Part of a small language model's weights: 5 heads of 64.
Each number is 128 + 24 x the weight over its row's rms, rounded and kept within 0 to 255. Layers, rows and columns count from 0. Numbers have three digits each. The size before them is the row's rms in percent of the matrix's.

# up: layer 8 MLP up, 640x320, rms 0.0723, rows 347-526, columns 160-191
# down: layer 8 MLP down (transposed), 640x320, rms 0.0652, rows 347-526, columns 160-191
up347 089:147132129168146108142127145135099136129096138100131111120116075111121104183149142100129121120160
down347 089:166152091096148104161125096081145126136123130126130120152115114091098154101131137123171105151090
up348 110:114101124147130103144084073145107122131115121133088099130110141135132099137093161150111110138142
down348 108:089100175084120118139153188125144103125122147124165106130155120158181143113137097171133164134152
up349 106:101124154106115128121087109144160124145085112080093109132089148113138134093131157116098115121128
down349 107:127092149195149129118170148135161141101116184167131068093137126175152119150150086150129143109139
up350 100:120093129119113129085170178111123136125155138153111140148122083148131055126145122192101078136128
down350 103:183160142156172128128157104147093140145120126136119102113137161116122127152118120113143117188160
up351 107:129120150113125153137116108119126173126133093076125084119097101133139127151136157120120145107137
down351 099:136126144079098125112121144155109130138125160162137126082168145157153151126130103115093128134106
up352 087:154104121109127123162143093121097103134141136140145214108097137159101104116141131200156121111128
down352 101:096067165124134128121125127120154136101096147128147067106168142129154154113135125120109124140132
up353 119:138147113144122141169146113126140104195163139139123115142160155095128136131111108099169137100143
down353 122:102121136153115143113152141106145107142137157091117150119119099150122116166093099109121106085133
up354 102:126172158158097120134097105170109106121118141104127119109100144092162082121141160163139093106121
down354 103:090099128087117111104173163118198155101110122130138136132164166123142197132115090084134113116138
up355 086:137128110102114115125113124153102104102131125156134086146083108174112117131127112111104128091169
down355 094:131139115172099121126165132084161147155112106146105119098128097142108139137159095164117130114065
up356 114:147133140157118162153139109087119138087141113122145159137123129140122145123160134131173133124115
down356 121:150177126122120111126109084155160143107150107106140145148135115113127125130130142163149086146118
up357 096:107152145137125116104070148154115080157144112130127071144150079113138077152112098114114129159136
down357 097:121098144109122167087152106087140166111125131131149152101150125152139124129144123104113110123095
up358 120:142189132103118105129139184141146130131130155174098126131124100161120160109107122168126119145154
down358 122:143091114126116142084142144168084113128140120140159194112085112086119131141155104142154114150153
up359 112:162141102147094129097102124140141121117131141157147133096144159130127116111131118134168090137156
down359 116:123126171170143160137122172139168115127074110148170062092100113145144151102142142102135110137137
up360 085:150178103117152123145092106115148141105137119155126132119086105134076114115126090096102104114156
down360 076:162117120145112138177125137116135138134108124130109136115139148118147145131153108116099169156121
up361 109:187138113125089133155153174106156104125118129171096151141144124146143120139173062172159111142110
down361 105:138170170105130081120115118174139136103117145090149134072151154122140136125098093082088138151094
up362 086:137145141130125179152132159125102141146157119122101098129154122102164122120119110104113088165161
down362 089:094135099128089165202127145133171105103138173107186135141136179119120153102154143187139069138079
up363 105:168113090102115155100142122105143102114142146128093086137114110172118145170119156146157129131141
down363 091:153102138122127146127123113130170102173134139119126145099134148144104102126119175138107172109085
up364 095:133136107079107164166073151164088146139094121106138106127111122124160112118113105122099151137149
down364 100:122104170127123121103145136155143150090160165133151113094128125109145112123130125168088145094130
up365 156:130120117118128121115141120122099109154135105120124121156104130122125060142076094129149127092119
down365 167:151133117143110114125159077121119138147123104106085123112118132160110141165075152086137144141144
up366 098:141136140169131121099124124098125173147150129131061118113128128102130119121111109094092142141195
down366 086:121109193115181107183162124112117140142082157134119108137100120134134113150125101110109143119125
up367 100:120085108104104120131148091130127108125091120126092162122151157136094121104144130129129171160126
down367 091:128150129138114136116119160134158163126120155081138087121104129119104149143105138125118096133109
up368 079:131104132085139075124072111171095087104120115221095137123074102156138113138118160142136111096144
down368 087:097098115140101150121162151150097131098113141078111122093133129129119108173122113128104186113127
up369 108:115123095151145132149148138117190135137117137121118167113147126101148090126138061115109144131130
down369 101:123096143114138134079115092082096140098163113128152106159109115138161120107137142145069144137137
up370 091:122175094148135090177108141132147128140105144118143104093136145123138100114127136099095075138104
down370 092:121121121091169139118161142105117099106185158106130146139146108122096115158114115124109120139118
up371 106:109114147155136167184134152116128129141117096157109138091114169128121096089130121141097136124162
down371 099:160128143094107149163171114151104142144137148090166119127149085116095092127125164148180127133087
up372 088:135139140126135148131097134129123093144123128122164157128117160147114125126123142161133092124141
down372 095:114124143125111142131118140103143172134143121091091101194148107115088149120116137165175128095143
up373 100:136118110145140137092136114109127143130106155123129095073119141171164124148120098154137126108106
down373 087:137127141101124135147124126096094126127111127097110122137137117120107152109134127101109124143083
up374 104:129132087126101111104100119130112161130098098109121085118116152115154131128086119125148168103132
down374 102:147144122174134125106131139119080118111156139117115177117115141112066123167124093141138086137091
up375 100:110158101103080123107163164103122137127125103156123114124132121128079125105135105139097139133114
down375 104:137085137121153120104140131097122171135108180145148131093117129111133149141125128123146112127138
up376 086:117088165102112076088137137127109097098104115109107149125064126183169111118073163155118114101145
down376 085:126097124131121188123127154118175165114165153113118126069154118109096168133128107149135130098125
up377 092:146076165143134147158122122139145111166077097090124156153120156102141156141121140095157093137158
down377 089:095135162155163117129158122097133124094140122126174121106096149158134123091152085136111156134111
up378 084:122123104164128167140078144114147128111109120142099109116154126065141124123135141097115089141158
down378 092:109151136130179145118164140127128135096156156096136140107150175113109122086175173145131110116117
up379 114:137078175167112119160131174126096121155104092111073115146092101084169089188119178163108090136121
down379 109:080103152100071116102168143141101087100155119126153127137141096145140108121156132125138125141120
up380 117:179129092129087152109146139107165095150128115160131095112130115166090129132108148126137187151118
down380 114:137107130085104135091131143121164107130124116088155128104158129161089189135136136179123094127123
up381 089:148154130161132157172129202105143092136188147100140129139122132131119142125157105143112124140112
down381 094:105137133131144106092156121130142123083141159128134085116153101127137141127115115087110176130121
up382 099:133131099113106117155163180102151112128131125138144150150072139155134139156101122179104164113125
down382 097:118114144144122144079094127117123160117108120132122156127144120097125136119115095160096105168168
up383 131:187179155126126109116106164188117142122123129143128175141142108120095129175125122109111142128151
down383 128:193152165089069118073133137102187143192148094127147155102117139154140131111153132133127087144151
up384 092:128172087121143152181116135117128088181094122145098109160138139114125121084134087069122143179141
down384 095:139122155156129130120181140129095145097133088132142108144165148119169128149118112095123139093150
up385 082:109111170146142153114114139174108146169098099149131135103101095117166116137161112130113131149154
down385 077:084147138130060127154137093105112097126111143099146133138114149110096107142153137121143099139090
up386 095:114168117159146095154113095130155139124124151128111104121072072141120127178105126119138131113131
down386 084:142101098103123145160144134108109113132107150122148130099112112111090195108134113152100109146139
up387 112:156090148110121151162134138118147094160137127179099132111120110163118118109130151168151103132133
down387 108:126176090119122142139151168092105127123155106101157117133082131129115126135124151119154175130102
up388 080:107133106073127111146114096154117139113119098125113111134103166168162145126073123141117120097121
down388 089:082116134156132151108150147113127132135148156087094161135151100121124097099142137105122152127145
up389 088:111073125115130147108129136103111157109137137131127137110104117117114133142167163119134161138133
down389 086:096132103111112147135142159147122097128166143108099118123137113135105137133160109104135144120148
up390 099:151150101145142107153105161135108100118122123136093103111094095140110083175109109120099121103113
down390 094:133102108131174093155156088143143124118115104111155128098159114116131144120130107118092175131150
up391 113:199124116137137119150123130123125125147126149151130160111117115141168114116092113106124134137148
down391 110:100075149120100118113132117180123169136141113107119139175131170126170133142074131143104038107153
up392 085:108148128115123081156110120113160104141136106159111148115145100138116132141127099152107141121151
down392 091:113102111127072167146099153163094135131132142148109096076112127094095135122109156111123127101141
up393 135:111118105136115117100154180130110164128099112134147176099094110096112138114124155106088155118137
down393 135:138106095136142105100167117118125074107128150128111134133146118168102113120087079168122131141129
up394 099:145112095138118116185092121108115132072110139172107119111124148138158125087124110118121133108152
down394 088:104108111094144140141105128149125122170124124137099120135118120141106106149167142164172157163158
up395 109:155125124094122086135114128106107114132104181142111133110110106147122128122129104120119107121143
down395 093:153124140129108083169159147080120134151114135135124097067116126124138138153133136045157157112126
up396 099:140109115180141140152100115104150143111149116144098186072088161118113115129080119129165137102149
down396 086:086149156081118138165111155118163105150154153112156095180128090191127127103139132154104162161092
up397 098:124111137128141127152136142106151088128136134131104151140118151167150165133127140172152131122105
down397 101:136131111130116162125158097078130126118108132080138135132114151131107136127166150125147094170073
up398 103:137113147154125128122103134128113151116095107118123111104140114098158063148151141145138082156128
down398 093:163140109113077122102153111117130117138156151087109165146081138123076144121122138103141122125102
up399 095:115099131123134136074138178121150144143128119154114120111113105097157113168116129152095121078157
down399 114:096117137119119145120119076088116143130149161122133110121118157107106094159110165112145098135095
up400 105:155166121168138164154104155116142125115101139140131164110141149138107135124175055132172138143113
down400 113:157130141160113088102144140190119137127133133106159116156128108123147141129098102098135142125157
up401 109:108109134129074117101137170173127107123142111168119141157153109119127148138134155180120130144143
down401 121:115124112157141123167140080135140119129065154112177113124109170066145104092115141090117108118106
up402 114:136135131179116130107189144127127086106144133146125151125145115128125159132133147116141117148131
down402 110:103125141090138133116101147156108116153152093123133145128168126135125131121085128130123147121145
up403 111:126109131087129142154126152104178146129099131132106112131120099112131113118088057100092101118117
down403 093:141141136153133114090154124136124133109138136170125153118161125125130155125126102123099152143149
up404 116:123141148107116148107156114156143132122075144101146181098123126157128130186067116134152103101131
down404 106:147150086164099119113168139128124079055118174150106099130157133116122131080166121089163174155141
up405 116:130143124114121152130104135150171169117169131171116107145101111169131117134138132177136130075173
down405 106:119135096123092101123109127134159128115177132139134114116131144200134100087144149110109143090145
up406 085:160086123117112107122140117146077127140139108102070176102104114116139114154110137161102089113113
down406 082:108115165142149082152152135134158129110086118164160146135165095150154145122131114128087153120108
up407 080:181101130081127134140094141160114101154114143157118103116128145113142144109096141093130126140139
down407 088:113106104143110129092144087102163129107137135075158138109138140139094125120153119153145162132135
up408 091:136075161172124114167080107170137146128127089177127162105108100082151134134143161163140125147170
down408 080:109158139139126111115144133126113138108144160079149142125098154110109113139149124103099100133096
up409 104:126105111134127141116138140158103162111131121143106103147153077169138117156147129133068163121150
down409 108:144120106113135103092098123125115138134133097123065110137126128128146149120088109136130123104178
up410 097:144098146078110138143102111150109107126095116161144083142149104130116076111140090126117118146139
down410 102:153128145172078117082178122137130132139137162107120177130172156092118156130109095130129117116161
up411 095:160113173106091096102122149146119108155149108117133134124107103154141094171129105170150126064149
down411 100:131145148156103125128178118129167129172108102130121143130112156151150133096134148117129128124141
up412 111:126101111134109080113131132142108111127139098159113158098135143117164091165122139182145093125173
down412 114:138116138130140122144154152123151119140128098159123120106085100111156144107134178146114138165112
up413 112:131066132110071102093126151143123135146108131124096093133084107191130142139143164136156124112116
down413 119:127141128110139090095094142129168139127124134134161121116114172167147139156108148113090094125180
up414 101:119125139096122116166071149148134133153113133161105147118099121141148105107130130116147108082169
down414 089:079165105116167130104158128112104084147130124113120127123160112122112144144151176138142107143073
up415 078:107126108157135183165107154124169131145137127072142127120157145105179149097118113106104144155133
down415 088:107124105097137161120139158106151126104160147104155111066126107168136090097133137176109092140099
up416 107:126163119135102116163117158111142133099123109113063149116120127150145125129157104111136123133176
down416 110:123109073149128111151129095107126150077127108152158129164096163115138104127110126157131134132119
up417 098:140116143118106110144142118153135123204139123127116143104132116111139110135128147196078112169092
down417 087:108136092102080090097112124157124084089143180120133165138132084154094102111126144146134125149119
up418 120:194144111137129143136145178159103096168192100088107149150110100121127136165114080113138142147106
down418 106:051141147136121105168106087126101118131110099154093107155119147160133122140101078106093130118109
up419 099:185123153097114152133118128122149114153167152131122124075149113138156142124087146137129129115125
down419 099:137146146103100113111108149124114150123148144097145106130138129120120114103143117152109140152165
up420 118:164105153113096133157166131154097091139123152145156138130142120156121131109171107134132095156128
down420 111:123102112127143126109142074098134139107185084150149144108114111154159109152152153149119151159088
up421 096:144128122106105085097143090159114166116126110192135120136135107175141142139101178142156146102123
down421 102:115128148172168143122152130124135128112108180119125135091142141084151095128139112128078116115083
up422 112:120156162155101095128124185115125124129148151100133134141133134115164081144133125136127135155160
down422 120:086087152113164131126116122158093206095127116125134157121078129150111115146154138147133197148156
up423 099:113092163144132084130123155135131105126109103109149176166132138129132128144106125166132108145127
down423 099:136116114140118137140140111111138169131108174100154124065133103103123149113125119136140139106118
up424 125:146107123145098174159144111109097115196117148120135127127147130140145051138138082115100095111126
down424 121:075161115149129103104100159116167109072140141120113136110090101143117104158102130105146126130096
up425 102:143100153156101145110113133165160128116166106121147191116136126129119133173122130112172130110127
down425 102:130112117142100136129163127127146118145138150118088097103130154129109184086119140136156164144157
up426 093:122150117165138141139164110128080161191156155120130129170125150109140105122145103099153130160097
down426 103:118119158111169127133123133133152079123123097115136112135149131177103137114128150137138074143144
up427 100:115109130107108133144114116120065101098126137144099155148119116128108066119183136134123068125125
down427 094:162146094145114126159127101151140193139139135147116119114132134104138139134068127124143188146117
up428 117:112069151085104101092166131129125102167079160163151122116083118120142111128117082135132107097129
down428 112:155129140114109122126152136141167133165164132134102130103138117181094113100120158157124118131130
up429 097:167127123146131165160074121113129105167139158146134148135138158143106156122099112132145101114114
down429 097:097125180130163159145145151134136154085094095139149115105153152099119171087113103131095123129113
up430 087:145143156151124161141085102149117136198127141151123118131171129091122093154101143085112119138120
down430 088:100137133069134126107183135145096149112150178099135128106113172127108115086157157099144134147131
up431 085:155115146132136125156109092153085142144119117132103109154114110158164080133055098123110102123152
down431 096:090134134124137147105155164104177160125128127081127084090170108109125146130192118138121149104114
up432 086:125137094116153133091113155117162132096121115135151137145114133160082113132101150115101144114129
down432 084:124111114088129152149151115114125162107135141153109122116118126117183154125143134149116155150109
up433 095:158173115138117144137163135113112116104161108139149138150079153142109136133139119126106166146134
down433 094:102128117138113128120117149154136161094130127106124120130132121132123103120121111109162122138136
up434 110:095070166158099153125085193091124101100085129099095151142125156160142117147149145152152124128163
down434 104:097148132137132115168139123129125127105127109113140111138153101129138126116133137125133141125111
up435 088:118164136108142131113114158127150127152162122159130114105136156120147135137097094124159130170096
down435 096:159170106136085100129128118161086128121136129164120121142106147118122161122122149151124114161161
up436 109:153119133182108134151118174116148141100143128153077178155148113112126137116152104102082185136138
down436 101:135114131129060132117136146134127144114112146132136144123119162113120130133097125077154174085113
up437 121:145140154092113089095112110134118121146110137133133106137122125142190100149107164179100110097159
down437 114:153175136173114110107109110129099126118161116133123149156147132090113120122123107153138137141112
up438 108:151142109175113082147123114118111122098067131114102168086120118129100104156126094203119140129133
down438 094:093099125097100147159124138134115139112138098115138158160177111127108108121122133124122147156088
up439 081:130106134087099088081097141112152119097111123191118099139088057156126134104136162130129104120128
down439 095:151121093117168158124166151118110145142119126068141131067108137114125119131128120118134123126117
up440 112:106148151129096087120064120178127155124114161118155150075122145118151101166127158157135155081144
down440 114:111121142157118149130091134119101133127108093119112113117106121166160148133112146093095137143120
up441 111:150103135144072110102079127124157139122111156127116139152136137148127100135167112135107134133143
down441 111:157167127124081132127139124121107148115090135123121111112137166116099100112070083094161161107139
up442 092:134165115166104166159131133101140148090163134145103130132111130127167157148126112159137123117153
down442 096:136116154098144120073116128132099157118140132093138096130067119129163134146137175160140122153118
up443 101:114063164110129141130101125157094109134138129115160150127097133108153151122104164119128111138132
down443 095:150126111161140108113088140152122110108138117118126135142158101122112085166124126138109141114151
up444 103:152147117092139113151130127117162138112110159136150147126120133124103132113079112153111151155158
down444 102:090083121114116154114112093141168135124169134116123098165080108133120163139151155142160097128099
up445 115:147142144090112166183146128108137045147151144140114132129081133159123139098123141113156116072139
down445 114:156120152140169091118130124114135159138079117127127106127147125071122083148102131098068105135138
up446 098:112121155158124109139125161099085104139094111105117111139127112135089106172156155208124151097165
down446 101:131150130127127134075142085149085179121152103140161114115090151095126109112108102109140145157131
up447 101:136118130121105119095129143095154102122143095123102181153111109150098147120143151170136142123141
down447 102:159128163147145137149157167115123185166094140133145121094160147092170122142117128084136154149105
up448 101:128123127134124162142106123100110136182141109144152178149147116125149086098131099129120124116138
down448 104:105132127152092170120099126123116160148183093132125103130091129159120127132111153113163113121175
up449 112:107129144087132141163089127115096152173093130154120106167102160081179074119135160139113083132134
down449 108:138060154155128147092123134157115130120150113132154168120120118082120134152113155114142127117130
up450 084:143129133109133118107115120140078109172126150123136126139152172129118136151092132116123169126119
down450 097:129106127082105161149164139115095140115121135130142106051109127159122134107180156140137135119103
up451 111:175123111111097112124145136177107144152135122110099137124110147142121156151089133165136127162096
down451 108:127062128138094101109092106136181127132108180091141138148118141090116108105127121137116090146084
up452 114:088148148155129116136140169143162158113115116163125115137131156186156157141130147139115158100153
down452 109:129166195093160098191131124121163072144151155134147115148118135141120079110120139103091116157164
up453 104:143139138156109156151173095132135084120146078144135114166148111142128104147117122134125156125175
down453 108:134099128082122113108147103132093147139133124152133152113155150105167130110134152140113124111148
up454 104:144123192152134145157120130114133113185124130117115125142115122077125099085133103088135130157151
down454 097:126113153115137102149133100152122188151122158139147097113148135118119105142122176111095161073109
up455 091:127132140108124131147134154105143067156115156124149152176148183158112135100108117157130117128139
down455 091:110142094130100098106155124137134112122127171096131149084080127135081129118141111150134127145088
up456 085:099152120119126117148114148125169109144118172152110164126115134132123066131163129128126106120160
down456 090:129177121149175158109173137109138176105105107101125097095167133123139154143118099107118131137141
up457 082:173118111143141146141126118093138115128153144134125139150128103137117117127114142147113136131172
down457 091:120131117101152138115139141069162130128113132083126097108144163159148156112135126174140100132118
up458 089:118133164126123143165146166113122093139115132171115092108119128104140120100133116072123125152166
down458 094:123110126116120123069165131121123150089147124091127157088115064183125149176135164170133109101112
up459 104:160148139130103127135139140152097112129131146117144193126133181118156134100095113151157129138122
down459 103:109098132139134103132126148096149153125119108136150081156152131123138135152164134094133130112168
up460 097:123102088123141160126116140130116111127154120111122135146123133125093137114128111121087129150114
down460 094:132133148169142132139146110146140149187060133152142110142142158112151107116127142089157129138118
up461 089:135135125115134161146085102169175121184119112115147118108147080111151136152128101095127090139121
down461 083:084160131153143149100132090125146132104166148127160131118128200067149154072130122165146115135105
up462 095:132096147130132104125137078184135144112145142109107146104128079132146115129104128197087110101131
down462 072:157064118171068113121137116147141138135120137123138145136109127113117180087116109180105124152131
up463 101:143158116149107147123096120172170177111157126163132144078140131133165121123113119121145114120140
down463 090:127144102127096141139145111160138166139137133111116135091137161102125132131154151110135177163152
up464 086:135086147141122092130107127104117124150146101168118129143108134088149130172114149125120127111162
down464 076:155136150136187117157079108119150147170118146153106134124136119105136107141150123170125095105102
up465 109:159102137122095118105129083149088134192132148143104136079149116111133108153076194146152159127121
down465 107:093081158125120128159145152103137099092103115115109125118118119159153152129122136099135104160138
up466 100:116093167105112122082161128158072124113129102157099117118093111133149126136124140126167133129131
down466 103:117102157142152135111160156136128126140106193103150147111094151111105092120165119124123115188122
up467 114:116084137094101099109138102124112150154143175185116099132121087172135149134144129168126100098147
down467 109:178104122155156103151121119127122129148128113155129113105199145105098126130132075131122143095105
up468 076:129129120124132127083118121149123159095149126119101152119100103142112186122140158152107152139128
down468 092:126122113157142140140155152137117144086163125094153143111142129106115086149139126152107140132096
up469 111:144159190148126098138123126140112091149163126128131093113090133112145105126134127118125132138141
down469 103:127117112138132131162122079151168134126131131147119154132127145165163177126106143143155112075171
up470 099:091097162104100131122114101109122101142129100125114138129104169088167138121123136131111107133128
down470 095:133112098118077145129139108110147143109144092116112122171138171107117169102108106102128091156098
up471 096:130159124121129115096121155140158119086117167108059157115091088154131140149105100115054162095182
down471 109:156131126151131174136088115111128112157144122126119118128118161146115133108151131169152079130096
up472 111:142110132164109149159145140133095125122154095120085155179126100119120097148140112128129141134109
down472 108:095083142113080126070117144116088109128140110152128110142130140124104145120119163130154123145163
up473 082:129103142151131101134114139126129123106140114073109128118100123122161090129083147128099127119175
down473 091:120095124113098171100127133109141131106131148083158116116160086126115165150151160130151135136125
up474 117:127119112148121137116098160144180149103181118146133142089144112126147135107112134115163123117152
down474 112:098125114076115150108111130149138099127098124109116119128152146120134127122137106112120155125098
up475 106:146143103173132131138136116122125123130163128152139170163110124150102063149129084114132143080148
down475 080:090149115122142113121130126111095129131149118109127120106155140188146076138146127154110147139098
up476 117:111091162159103089111078115130105098125097107170111136115108145098163111155111143121148124117177
down476 116:163144132144124145079149136147132122125100126097150148099112168135132117115135136119138136125098
up477 083:137107161153132157149135138159084126176108119151122110116129141095148112135124144081120146151122
down477 097:140122129122134124136127156131129129083153156097147146084146152112078114132142082170138140118093
up478 105:137182124150132139192112150137138177135122145149121132120124133135199126131103098127100155167114
down478 097:112203129132147107135114124093138154127143127121098128133098111149121068129161128083147142115131
up479 099:136119088187125203183162136104141104151135135140101113133135157121084140132099114155133147151103
down479 099:116126189115126123074125139136117123115136165101134114085123106132140152154120139116153157094142
up480 088:148131140156136159142140110175091155139129132144096085117145105109121057174080132094144152153105
down480 088:139105140124164121107126139064130107106073136118161131145153162147137146123168142192132105114095
up481 110:128120112118119113172129134111125129141105140123122103120063131134156107117136082139112108119091
down481 112:101119106075153086127175115080122136084134137149126145138140145165125139114148183144138122172162
up482 098:118074154158129117145122127123087117125063132096137171100087126098123141140133130144105115071139
down482 093:133131139126127126112146114124131133147124123157118142164131121111089111154103146150108138151140
up483 097:102109161185117108124101148145133162162129099115118182099098149089133096112164091127127099139137
down483 092:113111116094111118160160108128087138113146108152119165113134123115114141144102122085153160156140
up484 110:120106152128128117121102113134108149113134118131135172104091113133134121136137141172116121133144
down484 092:123153132104101139133133143107118162101168135121115110143107149154113118080127096127137169127177
up485 099:113105092100122135113096122114101182125104107160097073136113082161142136138127138105111161100105
down485 103:152120147153147128118155141085147115140125138127159190131114138114118133090138136153133112156127
up486 105:166148136173123156148110131105124134135159124150120135137115144094128140120120076113114118114150
down486 100:063084153093099116103132130168134139146066133142156126105155172087188132117136139143103142130176
up487 097:146154127135126161158137107126145131151119153126172170132131155146150125124131132147154148078117
down487 104:117083138120182161116078106185135143063145134141126142166147132098143110123105166125095087151140
up488 090:131123152152127151089148167138122118147116129125082100087124099098101130136116100104101125127111
down488 097:133117107129144136108147139113087112133134138073116141102121160163113139155101152165137140132070
up489 104:146116135139118121086179102130106137141117114109101125128112098144120129144115147154134096126123
down489 099:070104148112155113119136136082115110124129153118111102145111129162109165157168145122123146161113
up490 110:174153098153107131159164186125124113108160169157128123145139146139094145121159128147143149141144
down490 104:143122094121146153111085130151115152129128138139117175133137098132122110096130132172129071123131
up491 079:141137165155119086104157148134122126109129113143112131130117090129144141153111130137095082103157
down491 096:154158105104170147095102119109139083151146119104100112097135128112120119120159165161131132148094
up492 133:109099172116102116120120147154128108135148138111086152117122129118196131155094112197131105125134
down492 152:095111139103144116148163143124122106097098125142146123118112127167165158108107156090110149116128
up493 092:133144129122133126150123119091153119114142098158136155143133106142167126127150175180095125112144
down493 090:136132126097120135135145171121142111114097087135157113095105142117157140148161115158146063131082
up494 104:162110121120092150091118131107145109158194129093128179156131145144117115149133081116180130140141
down494 100:121114120127118157151153136101139103127090147125148117132148165147115126161072131067118170099150
up495 094:170145121133140166143133105109093137140084166120129116121145115127127156100125132154055155124158
down495 090:103144125101108136104115138133136130145146130129096100102081105101157086112116168139134094149148
up496 109:122109113106111151115147116105160186131096159110136119106104088135150168100087095073133128111127
down496 116:113143108113119131140136135153096115172137160147140132122135142155129098123123140121064151167125
up497 101:120152153125119151150076179124147093136114120120109089154143114160176127111150151115122133120181
down497 090:074137134142155145130088124145118120117139140139093082142170147159142149132133149134113170152132
up498 113:130070163118096119095129127127139097128124129090121130160122130119146132159122119158179102087122
down498 111:138117142130114142115111148139101109116169133149130167125091172134140131127167139142139160149158
up499 121:138123107108056125128102138088122134155089145137084112125132133118142109138107072112124151124149
down499 117:118149133141100132145189132115147129094134155112127122126127136110128129092144097128136143124134
up500 079:136120162130131130090102149185080157132144112107102105125122092130170101187120123093120131102178
down500 079:139142062086117118170117096078159083116087142098128157142114119112102108117154127154131117129063
up501 086:121120139151137122168164151126137115147120142112148184177144164183170098133097092168087151141157
down501 083:095125146132117147150126105150149153102161135095126131067122112146160142128133123137117166109140
up502 106:164123141165124165165109121130124108158118095155076131115141104119107129147128129119139128125115
down502 109:104150122150124151154167145101118086097098137113122114104129133117163126113137105103087190112128
up503 113:117133185119119059157118138112133128158105108111141144120109163131129120133123098172139116122130
down503 105:142090111133166124105147162137138113159113085128126150097119127131153127148108152160149105131151
up504 109:137144101117133133164136106120101117123124156144117137137113131162112095130126153181122141133121
down504 107:095107147129141135095094161141137132130134100133117137174127111133121147128107135099146118149145
up505 101:120128150152139121099120120211134151143075131123126123061080153126103149109124096125132179109123
down505 092:103066125108173095139130134155101142098150120107126114132155157141132148149121121070123210156122
up506 104:161109130097121165160120103094150160111123136124128118138144118128166143124098122157119139082124
down506 106:112132117135138150091146075130133155112104132150164152150083149130128073125173111138125137120101
up507 107:143170122109138086143104121144164121079145130183122130127124097138136094131106089100116068082130
down507 110:097130130125131127160121136125143147111112136119139088113112117161113089124149125106137154112138
up508 090:135117167186133125102106154124109142172161116196104156120096132123127136164125123114136156094141
down508 098:122107111097114169130154162146152121077119161112117164117105121151102161102158145130137117116134
up509 118:172143103144123149108156122119110138128144148120108092114098091167131099119144156163107118130102
down509 110:122101115104141097108145130096121134151078160114128145158104139162114164137146156163126102157124
up510 119:129096122131126111131081139137150088159113113155121129135117100114082060140115081152135105118092
down510 116:155150129162123086119193095147164117166113162097087159134142148140095149134114107116140091166139
up511 081:112113158124135117115093128144105174124131130137120143119105171111134091140183151115115104129145
down511 090:142169134144131136132126115116112096143116137129147152171120121138121108118137107122149088139127
up512 083:113135120132135139155089140140129111138141114151120126156148067151136122156095100121111088143171
down512 074:103133134170112116122147132065189109128132130084154088109170152145144122083167107136122136137160
up513 094:119094105113112133136099127120091131143100120151122139154125109145114144139127077090120152104144
down513 096:114126143146128142106194161152109116107143140096161115129113119108138133117138170137122114159106
up514 081:115100138128131153194095115131085125170093116134072155152142161111127127135112112125127120114133
down514 085:137153145087184118107108129106159127095142141130153109113186101153170080135127121143099109118109
up515 108:150099128133139164147137106127154128132108116148128162095145124135122118145161133153100125110102
down515 103:105148088142121145130145096052138141131148089138150140118129126124110154139182184163174142125083
up516 085:174111150100119148134109120170115132151113115117129107089103107100135117135134149094122142155167
down516 078:112083070100099140140157121121133127119152130118118093127116126119081140136129139152157104146119
up517 085:135120141102123105129149118185090167147094142146122140118146129119129119123106106122098088117104
down517 094:117118127120131145163123148120128150107106111056160120158110157112110140102146157149114138104121
up518 094:140126130093136143136085121123149085154163155142144138144145128109183106098116118076145121145148
down518 077:145127114101092142162163094122096153131132147114121103110117089140106114125157134173119154146138
up519 106:155057148120130116122121119149140135128132101141152150132109096128153117121125131183109116137123
down519 095:136114157126139107106128139149130096098167125102177109141139114162121109096163115146126134105166
up520 111:113156135117087120082144142159127136120154127160146168158133082122109137158159143157147074134146
down520 118:097106115119138128151105089139091145130124144171121076141162132131146094126131126112144140109152
up521 107:129125119122131155125152186132135150167118124148154140107171138129134117179119086149162124129150
down521 104:130151154192117088133108161149135138150146143119127116147084114108115103125099114072131107133150
up522 113:127129088130150126112120093174181113135144171116152139068137137081106085124097120159141104115138
down522 100:145097120105145090107150110170124116159117198151171129155119115111109102112143180124090109174107
up523 082:117094127101141112095146114147123165122153129099138101130096116154158134139093148124122131080163
down523 086:118167135148118152153102144142107102140119167140155138137133106098136116137154098122105146120146
up524 086:121111122128117119100133128122166132088135155097123103103122109144151125113107117146126129115200
down524 088:128161131141128141137063131122102103130132139109102123131140176118100153094158123148139125106112
up525 114:136086164121075132126178159129128080107166117180134154126143108158097151114164101124099163134124
down525 115:154162122114134122112123143134160179149106123115170147113112139090114134141112157106141131117154
up526 116:127086213093087083131103186120119112128088147133094140182118147154167143125117112146105118127131
down526 113:126106124088131113153143137122132134097122100120141093144116105169146125110144174099149108152116